Each number is 500 + 40 x the weight over the matrix's rms, rounded and kept within 0 to 999. Layers, rows and columns count from 0. Numbers have three digits each.

# layer 9 MLP down, 192x768, rms 0.102, rows 163-191, columns 512-639
532517450491503501550492497471465515554481530480472469510541430444498471523446613519460518524501472484397501564443512498446529500502452544484585504513487475545460527561554505501458518581574537501525501535526511483455503455481502506497519540554548530502453496520473516523484502504524541491554520412513520528432460501514576539586470479557495509499441564526432452482445485470512495579466
496478560491521401451443499520527485511489472404476550521483503452522507529511513414437539483524536432525523488490512472462465499461528474474526490392506479553532567550445505481522543478472504494455507457512577520504528574457447541435483525460430529570473481499508462449542480486522461536480496481477480545511482502503575556563478532500485400545562517519391459468534512528483484496491
526466440475464514480492517493595501527420482493536445488455525542539498452569463546498535517525503443556469514595500541421536501499448542464526504519491481504450497458512465523477450505484456511591568529492441507504549439465483475523477536521421558499503461465462500449606540453499399431510477516523470561471595493497471541442535504516441485515500493485478489557500532456503521524492
534530523536512465472494572480467516453479442510439529509485514526420583479469578470493492562467530464537458514473502547458513522516508471508623526540474550502516452506499502532547455517487458444426540454493473559480474534515467448499458448479377483443649499503524492550522574479555574466486516562529541465496548494460521438487473544539509432504508490482470577509474569515447538562474
492526519457464477500571508492492554505466547454476484532489519473484401473572506537462436543525449514445536489528457557563487478500539494529469573460455485437507576503510539519551536478566472456514469527499553466445485542485491468478550516590491511489573507473500532537525525564463526402465486522420495584483475510513496451460457473455503547467518527436445547469490493482555507496477
443519543498505559535532498540459451449524506458575558564479486484493534470521497599452528540489497614535484487425475518592452535567548498479556471492504522571476465424499431536426504529542552455478573535481434492534525570541505501582466554531489505545520501578466473548526547475524517463513452485516442488474469483503516495452479538476489456487498557446526465492495516496550538520529
527500451500558480456468439513543471519428581454428525520436501444461523514523456444494497434576524487562461496496494416531457485429466479467478465481427479493475530555483517438544493475542436513574512510563451524540487432447413487426497454467438499499505506528474499545555585518483482506480449510457491532587480505430499492516458513536466495376465483594501471487520455517507496490560
515475461523551398498480571550488475470587476431555518572516545611514500539422576550490525517461532451481569601483474497452465436501458515482566548472487492479517526560450539466539477499433525506463454469529548507483504525531474521587518468460509448496515481569479473552502531444550561450562492526559492498581542505457517522475458603518468509462478483490443490454437480490469497523459
472479498551497489460474536484541509492550496518458495440602457497427472458517464531553549471459520452471486531516511533462524502547521554485424583524531539504462487505516546425466464439549463515471480548465506506540532448532493491496408508506462511488464479495543531532515498535480456492464467519461538511532479563424517452487523495531479482508489481516431481549535538443497528572525
474512468468482369475542542415551478495546470507493463505450532482449498471463459484474547498544410390527453432483527420409527466467432451475556521447515520520468595617528523486491497511483487576542507516462467522494544543447510475488467473496449542521488460439475503531467578494538539422501512460501499524547490514462513522506511442537496545541538489505403486441495520465522525422489
496499474474504423520557498565567391482567530469480556483478497456496462503525487446524521504486512491500494490506449531483388578513467535488450447532473516512485493533499573505552471571483509480495493432467521491549453500497507504462440462486518497491471550555426446481479471494408513490475475476519474453453430487449484459519472528501505533581467457525461490459529465567463586527546
511505499526515421477516589441530459484579470514502530455488563485462492518473520512512514475443530460479451516474529487542535530558423514518487489532487573520464523490482560558475524494534442500490531621544499551598465480475535503528560475518479506518428473502507462529524491529477465523543472512462512458500534533476485492453462510443548462578519519547495514521498502564547451498525
487474444447499515551546483375482547531502474515541503494477518456541433459435550394542536454448437508467509481527542530541540501486477506465430500480458517509473444510476564543454452469466491520451519467553466500536533500476478553470490499586576525476519498500540537494472536491495524482473426408460476488436473464519444477525544522436485529498431503517414544550494427507506524401532
519502446469499470457453517467517507490518541515468469490551458466531510544413529543496484496462584543510487516543527399501563552562480507453511473491461477481362506370505518545537434421455508457478536504499525467476460466491520447494494516464511489553476418498490502493460447478546502564545536580558580433444498609558502489526570485486513388500437499510536497466459469479532495538487
482523521486528494429508566475512489520445471524586507514401503555525439498509475538581538447523493509538449528486519451472430480505465499470520465494541477523495517472511489488469473471516459494492505458434459555421524473529477522520512518536508479508553470520487436472489522472514552545508475463497616478542462463517513525515497538504478514549462551490455563549493502509470486482477
467456443490457483520503445516461421535505511477479500537423585420474453572497455478440494469474508487457573604502444469436461523442514472461520480477498539473524502527453490482483526492543559420469548500490469471462532540545486507548486494512464534488521432494504495532484441532503505612478552523514551555490493515537508525543484567544474615509442479466464560489514492435517464483485
534473461501486562468499497414572587502457478534494550520486488497472495495483535525446522498498555493462547543515503603501465519456472472525516478453456532416460433473457444513472549541439478498439496483491457481523483506483494458449510456423489465520486485473525445478509541498462489511453507516421435508535495526480513520440521447493485421529465492578509485482433475491525508513475
512506549493552588536463464510536560570469548444477515534495495505549587519497510446458502562506510489476488556483542460519449488514512453476491475482467490525485514591456488484490513500468457496528553561520507494535469553525553513460419480448485539589486493426463518478466470554533504533523461574498561490473482454524479467572449518490552540469513499540510460454531427418457460503571
477500408449547499506507526588583527500463533445453544403497461478407540578578495537484493539507530571407464535462426487426519456474477456474484491504514541450475513489464483452523521525472448423535480512538482556546522558470502501513451528483480540510504474516540474479474485510453485552480472548456460478469551525528472508453488486503535462549461492568470510611467527469615493538499
554457543467483592460580466449442460439557523512542488484451487539477450500472537534459527490515503494487567478551504428488559500443509521510555489491525392448439545529475510492479488509530532549534456475522467493547570546519503494536497469528457500518535566493494517499432491474492526498486543492491470534489461526541511557533479435511534521486526552524505513549504465419447531449506
513489478527505506516527503430565521476543471456543556533451478488544470474551506492532465494480466496429545489494502417545503491481534643500528549531447516473479525511545502510488523543509555463487556485504534531571491476565463479553474517489501498499469592473529475476546538579570524469500493517492483554502498474531510444508507547455551413400479435445597468525476509466425462530528
454569490505509534534468568476503517510526461461464487492469488525553538556484472549527526473610454532565468516531502513478491500471499566536467496494455501518473457506490496520514457451518491478459455511479526548505503596496487485537465495570591533525522485478536534537475541488524534432523570460497492534531469558462474477517439517558510538502444519542493529482503439463469501552517
426519529526496430575503496550501554444484468498502540546528565578474411508552410524562461471552494475467503546524517552521536460494545468504451486545498448500437554401562485523422516524545532586580536497462426513536560507500484430517548486510451548518514513551501493551465524528522537492470561424493501488484520451486543414481557427507532532449471482489446504492471512497475449487477
472558549479515439530513417553440444488458491478483535491571557410505461560520497567495441409477478483458501508499454504482500567536570531449521524511474453511481555466462455621448550531497560506477480505607436498498531512490471491434528536499497490529474463521498480491428575504460497538571441512521544520545568478516517489621432563488490520442554555488512475486557513489421487589509
449502512526447507541547473505461498423575517447506554464444473462535464570546506479508485503519471495438466488467516422459475445492453484429420522492525447542554515576544529517442536488506454519465472579449532583477422464582531485506477493503505544439454527517501494561467480455539522481527477487425439447466469517488469453588477477482567530448466548481518498512471542487492512511500
486498522492535472536452567470518527518414518404489548529543514532461479520490486542543488541544525488472476521491514524475540454485422463506565575529525491562449479561547508462466512501512507508412519493479510511569517462504494471553520519521525475477442513517566570516492517460492484478513511468492545529455506509392467526576484456516529481521524435527458490492447509535506516524458
569481539509469465460488479507483505444524508494544435531555465544463443516480534483455498544462458562500530471523549521485484445478454551458419487516537461468421536472521486449555457485552579533564525508541507489476483503523495466496498569582531476474472449495506484509554514490486490562562502448467570483549458533504512478483487568467511494486538453496464429523510484477516505551477
483534427522476510500517484565516462453543419496480568511511463536512434502491559552475521495479523514496476497481478580457518463526505480506488520507561470459472490525524543542421508515502550518433498493475478465525518532516503439523496495469480499516477549450532508484475466514542497459479527465526500504481516524476475498530425456532501464519532462511533464483494507462527504445472
481560479480482410447542502524527449509491442473584548466522486529428448496446484604508548590505482464636516511469464507534555450500541466453519554457513496485533520496463479506482505468491521527476424533435534513475485488478490552430496485505542447507531442479520488527567484452564525468508572507514481540472539437570486499452500466505455501505465565475507499532494563462481440493492